Weights of a small transformer language model.
Size: 14 layers, 8 heads of 64 (4 for keys and values), MLP 1344 SwiGLU, vocabulary 32000, 56.8M parameters.
Training: 451M tokens, 3310 steps.
Each number is 128 + 32 x the weight over its row's rms, rounded and kept within 0 to 255. Layers, rows and columns count from 0. The size above them is the row's rms in percent of the matrix's.

# layer 5 attention query, 512x512, rms 0.18, rows 414-431,477-494, columns 128-255
size [108 124 107 106 107 107  98  98 104 105 101 110 101 115 103  99 112 107  97 107 105 105 111 112 107 104 104 109 110 108 107 105 114  98 105 105]
[[102 208  97 125 104 141  76 118 112 140 148  96 129 135 148 128 121 178 116 151 122 128  65 149  66 115 163 140 153 121 150 185 119 140 149 115 118 152  85 146 114  72 148 144  71 109 142 169 107 160 103 108  44  59 138 155  86 182 120 116 124 122  76 107 107 159  80 138 161  91 107 123 115 119 157  87 133 121 152 188 108 140 117  99 135 158 130 158 159 119  87 205 111 144 128 119  96 139 153 157 146 129  94 186 106 112  98 100 109  70 118 104 112  94 110 124 106 199 175  65 136 104 122 113 105  71 145 136]
 [201  88 168 183  96 199 191  45  66 149  55 122  70 108 150 137 141  97 134 128 148 126 142 177 199 123 121 137 135 148  50 106 127 116 143 104 110 193 113 140 120 165  84  71 144 156 140 127 106 134 171 135 148  90 122 175 110 114 117 140  65 144 170 165 149 118 106 138 158  80 131 145  89  95 119 174 105 122 130 199 112 103  87 138 132 129 116 162 101 167 177  76  78  99 139 166 119  92 128 146 115 183  93 104 136 186 103  69 147 124 138 132 118 152  87 113 157 111 115 171 138 116  91 107 119 102  99 147]
 [168 125 123 139 126 149 117 194 110 127  72 143 129 116  97  64 137 144 186 130 103 129 130 163  53 100 134 106 121 158  94  44 142 137 181  95 141 103 168 153 117 136 133 148 154 126 162 168 113 106 127 133 154 120 152 114 102 112 139 161 153  62 119 106 176 108 104  80  98 123 151 150 103  72 161 161 108 140  58 163 148 110 193 120 104  83 145 164 173 181 170 110 128  90  95  84 155  81  85 133 149 116 146 192 159 130 137 141 166 107 110 173 135 153 106 157  80 128 183 115 106  70 176 167 129 124  89 128]
 [ 74 131 111 149 173 110 143 146 105  74 106 192 161 130 138 102 169 144 123 147 142  75  95 107 105 146 156 152 118 146 116 173 125 173 121 105  91 159 134 112 151 132  88 148 118 103 121 115 125 146  76 121 123 143  95  96 111 123 132 159  95 147 170 141 100 124 130 131 126 149 139 131 121  91 144 136 172 108 111 150  60 119 101 143 187 131 131 138 127 174 159 111 126 184  68  89 125 144 132 128 127 110 164 133  95 147  87 160  68 194 142 130 145 144 148 172 105  74 217 180 163  77 160 117  92 134 139 145]
 [106 197 107  26  94 133 115 123 137 153 104 189 135 110 195  92 105 141 177 146 141  99  89  92 153  80 197  74 138 134 197 138 130 127 145 154 143 121  87 111 120 149 158 140 107 127 134  78 159 136 128 158  99 185 151 164  88 101  71 112 163  92 128 119 122 161 178 140 111 147 118 156 150 177 162 170 161  95  69 157  87  78 138 130 200 150 159  72 137  90 113 160 113 147 157 109  61 120 136 204 149 120 153 224 111 132  85 169 101 159 107 150 203  83 109 149 135 111 149 141 109 166 121 102  91 117 124 110]
 [139 141 137 151 116 115 153 115 126 160 126 182 109 111 160 128 180  81 178 117 137 122 173 153 135 142 140 123 116 161  95 118 161 164 100 111 129  69 142 106 145 153 132 143 163 117 188 133 132 123 124 101 156 121 157 116 117  95 132 169  76 135 153 115 203 125 128 102 139  78 149 157 180 122 116 143 115 134 121 100 103 101 122 155  72 140 139 131 152  94 199 163  75 113 164 154 145 104 168  77  87 169 114 152 182 158 142  80 174 163 154 153 148 147 118 156 127 135 131 135 161 135 136 150 141 154 110 144]
 [110  72 168 152 128 140 164 102 148 156 167  76 107 103 135 132 113 120  92 102 135 122  91 151 118 144 155 156 169 153 157 102 116 110 143 183 137 135 161 159 111 122 146 123 192 126  91 154 126 109 103  76 143 141 124  85 163 145 124 123 114 106  99 145 108 156 126 115 146 139 138 132 102 100 105 133 105 174 132 162  76 135 165 177 143 108 148 106 159 108 144 157 204 126 159 121 128 136 143 221 123 154 117 186 139 132  68  99 116 135 157 158 159 120  70 132  95 165 149 205 141  93 169 141 153 176  77  66]
 [120 131 167 118  81  99 121 145 113 115 150 124  97 106  95  89  85 142 211 136  90 174  85 166 130 169 105 126 178 167 144 130 109 118 102  98  73 107 100 141 148  95 106 118 106 145  73 114  87 109 161 132 112 156 175 163 138 169 112 162  70 126 164 142 124 112  66 131 167  44 138 154  92  87  65 125 127 132 155  82  70  99 132 110 139  85 114 120 100  88 182  97 122 195  98 129  93 118 141  99 131 103 171 117 123 120 123  52 104 176 122 118 129 129  85 116  98 106 149 148  67  76 118 116 116  95 110 170]
 [144 118 145 176 150 165 172 144 123 175 104 137 111 139  85 124 141 103 141 162 110 162 141 139  86 157 112 113 128 140 109 118  85 125  98 187  94  70  76  97 136  90 102  95  88 136 125  92 121 129 160 131  97 159 103 139  84 137 177 133 123 154  97 123 126 120 153 191 122 110  80 138 120 120 128 159 173 152 209  74 138 197 147 161 146  67 127 152 161 133  83 143 110 131 122 162 171 136  69 114 119 159  97 129 163 158 102  69 128 113  38 100 119 105 157 102 166  52  90 134 109 130 174 163 157 151  83 115]
 [129 113 147 109 120 201 112 115 179 160 192 191 128 128 118 163 173 156 144 138 100 106 152 131  81 110  98 118  85  99 135 140 126 130 117 124  96 103 139 155 105 167 122 109 100 120 156 115 222 182 149 114 172 152 135  54 157 146 132 155 128 144 104 169 112 102 148 137  91 154 116 104 136 142 141  90 167 143 203 130 191 179 100 153 158  95 121  93 116 142  94 139 114 126  73 102 144 137 140 117 135 136  95 122 191 112 105 153 104 195  95  84 160 108 161 159 163 149 117 117 119 136 172 168 137  92 102  91]
 [109 195  98 158 154 123 138 166 189  94 129 132 141 142 126 113 163 190 105 156 149 164 155 108 114 100 127 148 181 127 155 120 118 129 153 110 188 139 116 151 125 113 110 128 133 112 145 185 147  69 128 124 187 124 183 171 113 141 163 115 136 116 158 110 131 103 147  91 107  39 174 104 161 144 180 151 138 116 126  36 110 108  54 166  94 112 170 134 145 129 106  79 141 154 133  87 122 102 198 123  94 190  73 123 150 121 140 171  93 153 103 145 173 122  85 147  99 103 196 123 172 133 131 134 106 136 147 103]
 [115  92  99 136 114 138 127 122 135 119 182  81 125 136 182 126 155 178 147  99 171 131 160 132 165 143 128 142 122  59  84 166 136 105 146 123 125 123  52 150 217  92 154 164  99 124 163 115 133  62 163 158 123 140 102 173 175 162 117 109 126 122 110 108 115 126 116 110 117 115 105 128 105 103  86 139 120 143 187  96 142  72  81 104 112 138 127 127 186 173 131 107 140 139  34 106  32 147 101 154 112 145 128 138 118 184  97 172 129 137  95 120 140 166 171 125 146 141 119  98 125 144 124  78 135 122 148 161]
 [110 120  67 133 157  75 131 123  87 156  71  83 106 107 152  79 144 127 175 152  86 112 147 118  66 198  81 190  91 147 135  74 131  65 138 166 155 151 124 159 144  94 156 128 126 154  91 109  88 207 160  90 171 130  97 118  91 235 117 157 141 128 153 166 126  98 124  89 148 108 142 175 139 201 105 106 137 151 155 144 135 194 176  42  66 149  88 154 139 197 106 114 103  89 137 118 143 145 101 145 116 125 111 152 145 209 172 118  92 106 131 201  96 139 140 216 105 148 132  83 105 117 124 132 107 102 100 127]
 [105 167 114 140 139 146 100 162 141 105 113 191 164 159 143  85 110 208  84 108 134 109 143 147 110  73 185 140 166 154 178  87 139 176 132 167 118  88  95 134 109 111 158  88 132  70 104 147 109  96 114  84  96 104 158 111  94 133 171 186 150 101 126 127 125 159 107 151 143  93 165 183 152 132 133 101 158  68  94 101 149  96 113 134 110 119 143 107 148 113  53 221 160 181 138 148  96 209 136 140 150 154  92 157 175 130 202 126 173 121 125 143  59 156  75 142 149 180 184 127 104 141 104 134 124 114  87 142]
 [129 101  87 158 151 116 134  96  56 118 144 127 113 107 192 165 122  78 181 149 146 138 137 182 151 126 209 107 107 155 102  99 169 150 154 145  99  90 122 182 131 124 100 165 192  89  76  93 165 141 150 150 125 104 122  67 150 180 111 152 116 119 165 143 140 163 125 131 129 108 158 131 116 110 117 187 140 127 126 113 134 177 122 152 109 136 123 134  65 157 136 145 120 124 125 101 121 150 198 113  79 117 105  90 125 171  97 100 157 124 141 159 111 144  83 100 107 145 189 133 102  91  97 165  88  75  91 140]
 [134 147  74 139 112  89 177  35 104 131 147 131 126 104 105 132 126 101 155 105 110 103 113  69  97 103 126 203 173 170  66 112 149 146  63 159  96 136 134 104 116 173 118 134 188 152 136 120 116 112 123 130 152 116 131  93 158 135 156  86 191 117 152 130 125 145 160  73 118 127 184 114  96  29 143 101 146 144  73 148 124  69 125 115 178 144  62  67 125 144 165  65 141  86 147 126 151  97 130 144 158 126 113 127  96 143 104 114 115 183 151 135 121 113 145 151 110 130 106 116 118 161 104  75 103 158 162 135]
 [137 134 123  97 179  72 105 136 141 133 120 137 139 158 147 120 117 151  97 142  91 102  63 144 124  97 145  89 100 145 192  76 144 156 143  99 110  61  91 161 157 120 103 125  80  94 128 131 120 123 182 103 111 138  89 108 141 167 138 135 112  84 167 142 166 128 113 125  78 119 101 101 158 118 160  71  99 120 149 122 207 124 126  84 119  81 144 153 183 144 109 141 128 206 137 128 129 159  90 123 172 184 147 127 163 104 197 149 141 131 138  51 108  87 117 138 178 131 139 153  89 155 122 103  66 176 160  97]
 [149  59 119 146 118 185 185  93  64 128 154  97 123 137 119 127 107 101 142 138 173  86 180 106 113 154 121 152 117 114  86 170 201 122 140 115 113 124 123 119 129  88  96 103 117 112 130 110 104 127 181 195 227  80  69 155 164 137 115 105 157 134 153 185  93  82 132  99 179 136 116 121 152  79  73 129 144 116 144 111 144  89  93 125 162 155 149 145 133 154  60  92 120 144  81 116 104  89 114  27 139 145 151 125 100 119 127 106 164 121 142 148  88 109 158 121 134 109 119 109 121 144 199 127 176 158 135 121]
 [123 127  70 113  80 136 141  97  91 111  67  95 171 151 185 164 105 120 102 155 163 118 133 124 109 135 123 144 167 119 118 102 160 142 131  96  91  55 141 110 159 142 125 118 139 174  89 140 114 165 121 102 117 125 131 107 156 143 107 115 186 103 141 165 105 106 180 125 100  77 134  89 109 100 118 115  81 182 132  78 106 146  72 126  65 136  99  91 117 194 163 122 135  91 117 142 159 152  90  58  92 151 110  99 121  88 122  52  92 105 129 123 126  54 104  85 145  81 138  95 118 143  68 126 143 105 135  87]
 [120 101 145 171 101 138  94  63 154 149 130 149 115  63 135 114 144 157  89 179 103  49 108 135 134 109 108 165 119 141 137  74 208 147 154  96 163 163 163 144 101   7  92 115  83 117 114 134 142 158 120 163  91 146 134 142  96 160 157 196  94 156 102 168 117 164 136 128 162  99 106 131 145 108 177 113  92 118 180 123 145  83  99 137 127 154 148 132 154  91 118 138 136 131 126 106 105 170 145  95 127 182 156 147 146 114 102 117 126 120 164  82 149 122  96 159 121 122 126  52 128 130 122  63 121 166 100 143]
 [124 155 163 133 153 160 151  96 159 162 144 153 127 133 150 154 149 151 151 132 111 143  83 118 113 138 184 131 159 154  55 151 198 135 180 142 160 169 118 143 111  81  96  86 118  96 141 103 127 134 106  84 131  78 146 129  99  84 127  83 152 133 177 205 140 111 149 146 202 137 143  99 164 152 173 111 127 123 125 111 143  70  77 152 161 194 182 143 152  96 126  66 136 156 146 151 118 134 101 144 158 136 145 171 165 139 152 103 115 148 116 115 141 132 140 182 178 133 110 111 144 144 152 149 123 112 121 131]
 [171 100  96  81 127 179 130 138 173 127 147  72  92 116  92 146 111 132 116 179 187 204 113 139  89 163 104 195 117 118 147  56  95 146  86  91 161 138 165 144 122  87 108 180  86  98 146 137 110 130 130 156  95 137  92 105  85  74 115 173 163 103  63 125 200  74 102 113 117 157 147  90 121 122 191 152 124 151  87  97 139 139 126 120 106  88 120 147 101  87 107 145 146 137 153 130 119 189 127 153 123  91 112 154 103  72 112 140  92  91  67 107 134 116 120  73 105 164 125  74 112 120 135  96 135  97  86 106]
 [132  91  88 137  79 105 123 130 156 166 141 151 149  74 150 118  96 171 168 115  91 144 118  67  98  84 121 140 154 146 113 112 144 160  89 128 118 138  76 100 136 138 133 201 137 141  94 121 130 155 117 158 114 132 163 141 156 103 180 194 111 130 134  91 109 160 133 139 130  61 167 143 146 121 107  93 152 130 116 150  92  76 159 152 142 153 115 118 134  77 131  78 160  65  93 149  98 156  64 160 118 165 182 156 148 162 136 163 184 168 109 157 120 122 152 123  87 139 129 112 135 107  79 151 165  56 136 184]
 [ 84 191 106 145 158 223 114  87  75 133 178 146 131 143 130 122 124 119 171 133 142 167 124 132 193  95 125 106 167 121 145 156 126 103 155 106 109 150 151 141 117 118 102 172  90 101 161 129 149 133 114 161 120 150 120 148  73 109  91 131 117 165  98  98 126 106 132 183  86 104 107 129  85 128 174 124 115 144 102 134 157  84 139 182 121 157 121 167 124 159 128 143  82 148 140 122 126  81 166 133 143 147 106 201  28 157 123 105 134  65 159 128 112 110 124 197 102 188 176 119 124 122 122 140 139 137  70 166]
 [116 170 156 127 136  98 110 150 162 152  91  59 118 179 148 140 109 114 126 140 175  98  48 160 171  97 129 131 111 143  67 162 153 130 185  45 134 133 103 121 124 123  95 155 122 169 149 147  91 125 136 129 131 143 158 135 113 100 161 138 138 115 186  40 127 115 116 113 108 119 103 207  88 105  67 106 126 110 199 103 123 125 160 115 102 161 159  98 152 125 139 143 174  86 123 160 118  94  71  63 112 184  96  72 141 156 190  48 184 153 136 104 157 139 120 156 147 153 139  99 155 155 128  73 123 125 102 143]
 [ 94 126 127 178 153 199 136 104 108 160  65  92  91 123 105 109 158 134 121 162 149 160 173 148 100 141 114 142 195  98 138 157 157 148 150  97 111 176 137 102 160 136 103  83 150 114 131 168 138 125 123  93 155 205 102 135 115 163 145  67 107 105 100  79 128 133 140 160 181 169 134 134  96 159 151 173 131 144 198 108  68  93 136 139 111 101 144 119 148 144 104 136 147 134 177 118 128 133 179 189 156 122 141 162  75 129 162 147 190  91 181 110 131 128 140 129 103 177 174 147 168 122 135 119 119 120 101 120]
 [ 89 116 113 107 136  48  89 160 183 167 136  91 164 106 102 126 125 141  92 202 125 131 146 117 127 174 166  92 142  90 132 166 184  99 170 143 109 124 113 123 114 125 122  75  84 116  63  54  58 115 107  78 136 106  96 187 136 118 110 138  65 117 182 175 129 126 105 148 146 194 142 189 154  99  95 179  82 163 186 146 106 117  85 104 102 148  84  43 106 141 164 131 126 166 102 103 109 115 132 109  95 101 166 197 127 171 141 127 114 133 113  95 139  98  64  84 136 137 117 145 117 128 121 126  95 186 144 153]
 [120 115  52 163  76 143 156  70 142 158 138 138 116 157 122 104 162  69  91 161  87 185 164 160  76 126  96 149 140 113  97 164  70 148 121 140  38 151 136 136 109 130 107  91  92 162 124 142 118 149 177 212 171 106 102 157 131 137 153 125  87 115  93 162 176 155 187 123 108 140 133 113 142 110  70 161 122 117 144 109 136 100 133  84 101 127  92  67 128  86 117 147 101 145 143 143  91 105 158  87  97 177  88  96 122 131 116 108 146  86  81 144  82 126 161 113 132  64 110  95 168 147 237 107 148 135 143 125]
 [127 120 180 167 159 151  92 102 129 135 139 114 149 132 146  78 151 132 151 129 111 104 141 193 130 143 121 206  94 146 126 172 180 164 105 111 164 113 119 148  85 105 126 121 101 131  80 134 137 146 137 172 139 150  67 116 130 138 124 137 144  95 157 170 171  77 131 151 125 154  90  40 151  90 146  90 141 151 172 156 148 180 133 156 115 155 113 142  98 134 121 142 161 170  96 111 141 168 173  83 164 101 135 144 129 126 120 173 108 127 107 126  96 110 167 129 204  41 115 122 133  63 151 193 100 119  81  89]
 [110 128 149 126 146 152 159 214 115 139 159 166 121 174 139  82 166 114  88 115  80 144 155 163 126 106  93 134 106 124 159 121 117 116 110  72 115 146  95 150 171 111 116 112 130  89 175 183 159 111 139 103 191 131 184 155 133 120 190 145 110  98 150 105 150 115 143 114  92  89 150  19 157 120 179 135 104 141 104 104  95 116 104 148  79 121 168 136  95 144 149 161 118 110 148 114 152  72  98 118  98 110 122  70  69 143 141 132 110 109 141  78 129  96 151  98 114 165 128 131 209 110 155  80 108 121 169 113]
 [102 177 149 158 133 177 125 141 130 166 163 124 143 100 168 126 176 158  93 114 168 115 172 161 179 132  58 103 122  96  81 163 116 145 151  86 162 147 114 167 158 125 140 205  44  91 136 147 128  93 138 122  66 131 157 135 135 134 164  58 180 134 138 151 136 126  76 171 149  98 142 104 164  83 140 191 122 142 117  90 154  91 114 122 162 101  82 161 149 131 146 106 130  66 124 180  85  74  80 152 122  81  92  87 143 116 101  89 138  97 110 117 146 126 153  86 150 125 132  60 130 136 176 143 150 112 158 150]
 [ 95 134 147  70 149  94 139 123  94 127 139 138 148 108 160 112 154 107 156 185  91 102 153 118 114 149 127 169 120 155 114  74 135  99 148 134 107 116  61 153 123 160 176 151  98 139 116  92 130 149  59 166 150 124 206 146 126 160 109 138 147 140 155 105 153  40 148 128 174 200 147 120 169 183 141 110  72 109 130  92 151 106 127  61  87 130 119 116 149 108 138 107 139 109  81 123 114 169 169 107  87  95 183 170 128 122 150 231  99  50 148 128 140 184 143 103 183 157  90 110 105 110  89 169  77 111 112 158]
 [122  98 123 123 174 118 129 157  95 126 142 138 140 161 148  84 137 180 102  99 137 174 119 144  76  61 150 132 133 147 159 135 135 104  89 145 120 125 109 141  89  85 112 104 119 123 137 126 111 122 201  90 117 123 107  83 118 157 194 160 103 101  89 128 129  99 126 141 108 118 180 163 178 131 131 155 206  98  79 106 157 137 157 103  92 141 175  89 144 155 138 210 130 108 148  95 114 164 188 121 110 177 127 188 153 177 161 100 193 147 139 109  62 171 128 145 158 203 191 142 146 124 117 145 156  92  66 188]
 [116 201 121 125 127 146 140  68 136 155 127 122 153 110 137 182 174  82  86  83 105 123 205 137 108  66 150  75 155 124  46 141 180 184 137 149 112  86 115 117 118 116 146 142 162  90 125 100  83  83 144 136 136 150 147 192 141 132 126 165 123 133 145 194 103 175 134  78 185 151 165 120 119 148 162 176 101 105 108 133 122 122  49 151 198 172 142 117 155 139 119 138 107 127  96 148  98 164 174 185  71 132  88  68 115  94 175 106 148 130 133 162 127 131  83 128 107 104 161 120  90 117 127 157 123  95  75 128]
 [155 142  74 149 163 114 168 116  87 105 158 107 155 122  98 123 155  86 168 137 121  96 121  54 108 122 129 112 152 142 157  30 129 115  81  84 141 133  75 119 176 163 129 135 192 132 127 155 123 158 139 100 104 112 123 114 139 151 150  94 168 107 128 111 167 178 118 126 149 141 183 135  98 108 119 106 168 125 133  89 115  74 103  55 169 148 156  64 125 144  91 123 152 115 137 176 141 141  67 107 148 120 122 153 128 187  88 154 117 122 167  94  95 114 132 121  89 146 128 103 163 108 102 115  93 139 155  63]
 [127  91 126 130 123  98 133 128  94 100 217 106  80 153 153  96 120 141 126 160 111 145 114 155  81 148  75 101 141 156 170  96 124 102 179  52 125 181 136 114 174 109 132  89 152 126 108 145  80 161  57 144  79 161 121 228 150 156 146 112 121 103  92  60 140 134  72 103 135 113  97 115 120  86 174 108 114 114 123 170 133 155 121 110 182 123 114 147 168 116 103 106 118 133 149  79 118 172 141  95 135 171 145 127 134 108 166 112 115 140 144 111  70 103 185 118  86 102 144 185 128 166 158 121  84 119 123 114]]
# layer 5 attention key, 256x512, rms 0.183, rows 221-238, columns 128-255
size [108 111 115 110 113 113 108 110 110 106 109 118 106 108 107 100 114 114]
[[154 224 114 122 122  91 128  76  99 120 127 146 154 115 127 128 108 114 119 163 104 137 121 140 197 122  95 130 176 170 111 133 105 119 144 135 107 161 153 197 137  36 104 139  77 144 189  99 183 111 106 127 116  96 146  98 199 151 169 120 121 118  90 119 135 144 171  98  90 117 168 116 105 126 154 137 119 121 139  76 134 119 157 148 121 112 117  81 135 118  80  94 113  84  90 119  83 177  99  85 137 156 175 137 160  55 115  65 144 133 114 123 136 156 125 166 137 155 185  94 127 140 134 123 114  95 145 147]
 [125 120 139 127 126  85 102 144 110 153 179 171  85 109 160  92 113 154 196 168  89  81  89 146  70 110 142 156 164 140 150 189 137 129 108  97 150 153 100 148 176 135 114 102  88  36 102 138 106 160  80 164  86 137 106 130 123 118 136  60 140 123  50  59 145  57 144 127 111 102 120 123 162 131 102 104 167 112 112 116  63 177 121 143  95 201 113 123 136  90 172 150 155 164 151 205  88 148 151 151 100 135  97 101  99 144 156 156 127  99 138 141 112 148 115 110 139  95 169  98 188 124 148  95 140 122 130  94]
 [173 173 192 157 122 155 148 176 168 146  92 135 130 167 156 144 195 113 142 114 181 166 150 138 166 111 105 135 110 110 181 103  85 162  78 161 128 131 118 107 131  71 109  96 144 156 184 179 151 143 186 187 151  69 154 169 135 166 149 165 168  99 158 120 150 151 101 133 131 140  94 151 159 199 177  98  97 105 160 132 136 121 109  99 167 117 132 186 140  58  85 127 127 116 140  91 107 145  97  86 143 112 143  82 129 163 125 115 131 183 108 122 115 112 153 140 124 174 170 131  98 186 163  96 113 159  89 101]
 [175 118 167  92  99  81  68  46 106 149 111 143 138 146  75 117 166 153 122 102 160 128  78 106 127  75 196 109  80 104 182 120 137  69 121  72 160 171 139 215 129 196 169 160 118 118  73 140 118 104 144  61 123 165 121  82 153 110 117 194 123 124 142 127 146 118  56 117 145 129  95 115 107 121  96 106  93  78 128 156 102 119 129 107  70 116 125 124 103 129 121 145  56 175 133 165 139 163 168 131 137 120 102 163 148 132 117 134 140 134 173 171 147 110 138 103 166 132  84 103 131 105 153  90 111 148 133 112]
 [ 80 125  98 156 122 147 104  46  89 167 163 142  81 156 125 143 136 130 119 159  80  94 112 134 156 186 179 106 154 130 145 132 211 125 154 133 119 140 107 246 198  72 122 109 109 152 124 113 185  98 102  95 124 113 136 143  67 163  80 116 145 124 118  78 191 162  99 110 145 140  97 131  67 124  86 145  89 117 126 170 177 134 128 128 132 122 119  59 138 156 172 120 110 138 109  78 151  88 127 158 148 144 158 120 113 129 109  53 114  85 117  99  80 152 117 114  95 194 101 106 194 121 105  94  89 163 135  98]
 [ 82 131 143 162 155  91 103 107 145 181 121 125 166 122  88 162 145  90 105 153 103 120 134 148  84 105 111 124 117 115 157 110 123 151 219 127 162 150 123 156 121 120 196 156  69 120 154  81 128 119  61 119 174 106 129 136  70  95  62 156 175 165  93 139 175 151 127 167 159 105 119 129 155 122 122 105 171 128 124  85  45 114 143 130 131  75 125 162 143 148  96 148 123  99 147 173 141  72 160 175  70 135 106 127 142 133 134  91 141  98 151 164 135 156 145 168 115  82 177  94 109 160 108 112 125 152  90 135]
 [ 85 168 141 143 128 168 117 125 149 163 121 129 139 100 121 182 128 141 117  99 113  86 115  84  85 145  70 148 155  89 105 128 146 156  97  86 174 140  95 186 124 162 167 111 168 103 143 162 127 177  86 121 118 128 154 166 154 176 195 158  96 174  88 123  93 143 115  78 101 122 130 119 145 126 143 133 147 133  94  94 115 100 143  76  80 112 143 100 123 131 131 195 124  59 134 112 162  64 109  91  71 130  66 171 100 122 105 163 236 139 103 152 117  79 172 165 147 128 170 109 121 123 118 156 148 125 202 167]
 [204 154 137 130 181 129 135 108 166 173  98 176  82 112 190  37 137 122 138  56 181 148  86 145 127  98 114 125 140  80 165 139 117  95 110 142 187 176  68 122 129 154 136  77  84 157 128 160 135 130 125 142 130 124 105 141  89 146 122 159 112 131 134 117 135 120 112 123 116 107  86  42 127 108 164  90 109 114  82 140  90 176 133 170 130 179 125 110 155 145  80 123  60 134 143 166 139  75 131 142 161 115 139 110 114 147  87 142 165 171 188 137 101 109  79 130 146 111 158  96  49 106  91 142 123 146 169 128]
 [163  88 107 152 125 113 173 145 167 153 102 131 133 109  98 129 140 130 152 150 169 127 153 215 164 152 107 142 141 152 132  98 115 151 144 109 123 161 117 130  81 100 181 144 105  78 136  88 129 144 143  99 137  76  84 122 132 116 159 177 136 160 128 143 121 175 148 163  79 146 101 143 115 218 195 136 121 124 115 160 109 123  94 155 132 178 107  77 158  50  95 135 150 121 160 178 135 127 129 118 182  78 129 126 138 105 118 196 149 173 106 134 152 123 174 154 124 133 105 128 135 146 120 125  98 101  73 150]
 [145 175 130 115 170 101 133 217  67 109  88 123  97 123  85 106 129 126 108 190 146 104 105 144 155 113 118  81 135 133 138 127 167 162 101 107 139  55 150 194 136 149 119 125 101 137 114 132 186 134 131  78 157  93 100 132 107 139 104 119  96  87 194  61  90  61 113  87 116  82  93 122 123 130 209  98 129 177 165 148 132 118 107 106 100 137 167 155  90 128 116 174 113 209  89 151 210 155 209 122 144 199 112 122  56 162 146 151 181 118 143 139  97  96 128  94  92 131 118 121 124 151 152  49 176  85 105 133]
 [134  70 134 109 119 110 143 209 162 104 152 170  80 136 114 130 147 145  64 197  79 132 134  96 208 147  98 124 135 131 163  79 123 160  83 139 133 157 136 114 104 124  77 145  86 110 112 110 147 130 136 144 155  71 123 105 175 158 129 181 168 131  79  82 137 109 179 100 141 133 153  81 159 142 140 128 118 151 145 185 144  98 145 129 114 136 199 169 136 131 161 128 104 145  76 109 151 144  81 102 170 160  86 161  98 153  39 148 150  90 105  63 138 248 163 143 102 150 185 127 118  82 127 144  85 193 105 112]
 [172 162  69  62  92  75  78 174 104 127 116  99  67  76 179  51 156  71 142 150 138 104 130 145 161 126 126 120 145 158 101 144 151 136 101 130 109 149 130 114 128 116 124 103 169  84  68  80  80  79 205 163 118 196 175 117 174 135 188 211  99  84 131  62 129 134 153  88 123 157 132 149 117 135  63 146 133 157 104 193 156 162 116 146 121  68 137 174  80 155  80  99 123 126 161  98 110 130 116 109 127 130  79 146  96  91 163 115 117 150 122 118 141 111  71 169  92 188 124  88 121 100 135 121 153 115 146 168]
 [126  58 144 157  40 110  53 100  98 156  90 115 126 126 167 163 102 105  99 123 106  98 105 124 163 125 172 146  94 133 115 170 180 101 133 126 156 104 145 151 135 138 168 123 129 106 128 102 112 103 143 107 165 148  85 145 132 127 100 101 114 183  93  92 162  91 102 105 135  93 146 123  42 154  88 116 101  93  94 104 155 152 120  92 105 158 158 136 127 130 166 150 126 152 111 103  91 128 125 140 107 109 148 112 108 104  83  92  97 121  53 150 123 131 114 125 181 109 157 113 130 226 128 200 110 146 107 194]
 [164 151 131 188 161  95  88 164 102  68 112 112 123  97 143 120  96 132 172 154 109 121 183 119  99 125 118  54 121 149  98 134 117 137  88 116  77 119 146 120 122 148 161  94 129 137 123 127  85 126 111  98 176 112  84  88 112 157 130 155 103 167  91 105 115 140 134 116  90 123 134 164 141 192  78  88  90 115 129 153  89 255  97 146 132  84  74 107 104 116 150 128 111 171 135 134 131 161 135 131 200 167 139 131 172 160 102  99  89  96  94 173 143 111 132 138 123  99 157 179 148 113  49  86  84 158 140 130]
 [112 130 163  99  97  60 112 117 180  89  70 139 238 134 162  96 165 123 112 136 161 130 119 113 160  69  77  85 118 120 124 141 121 172 174 132 120 118 157 115 103 159 178 125 134 109 119 154 172 103 133 135 220  63 131 136 157 103  91  82 193 107 148 131 130 202  99 110 151 148  72 118 104 135 104 202  95 141 116  87 141 136 117 191 143 121 120 175 127 140 139  95  64 100 139 112  95  68 178 179 124 112 142 123  96  74 159 112 119 100 145 147 126 102 179  91  71 151 133 121 104 131 165 148  72  75 103 115]
 [133  99 160 126 137 116  70  53 156 118 102 126  97 136  77 131 122  81 112 137 109  90  99 162 137 134 164 180 143 146 179 115 160 137 103 111  99 155 173 178 105 126  72  74  94  84 138 135 186 180 154  83 102 106  74 137 164 121 102 105 145 104 115 153 130  96  96 100 135  85  97 100 118 138 136 160 183 138  53  96 113 151 118  84  99 101  82 166 168  80 133 115  81 121 147  93 118 127 115 121 135 149 115  90  75 153 112 144 135 111 187 104  86 143 148 147 112 220  86 143 146 166  85 148 143 182 100 139]
 [107 176 129 155  98  95  72  69 102 141  59 155 156 146 154 124 167  62 168 179 200 105 164 107 127 125 102 151 130 178  69 148 165 112 126 139 108  88 130 130 162 101 124 149 226 137 141 168 117 167 133 105 113 178 116 137 105 151  84 168 148 151 183 116 106 179 134 123 141 166 115 120 118 108 155 109 110 147 161 150 150 160  65 137 115 154 136  84 128 149 164  98 150 168 117 126 124 114 123 133 131 154 139 124 177  87 126 109  95  90 157  93 140 102  91 133 166 129 118 207 106 144 142 151 171 119 127 104]
 [159 113  98  92  96 117  96 146  83 114 101  66 153 117  99  70 153 133 106 105 141 193 119 105 174 118  49 121 100 163  94 144 104 172 129  87 156  56 150 139 159 110  77 159 135  70 189 151 165  78 145 117 155 127 174 142  84  94 136 129 153 137 189 148 115 121 170 201  75 106 107  81 149 150 131 140 123 166 128  88 121 135 115 151 153 122 148 143 177 192 116  82 175 155  40 138 133 136 159 135  56  96 115 125 183 143 169 144 129 144 135 112 129 135  64 135  89  98 122 127 125 123 138  62 186 108 139 138]]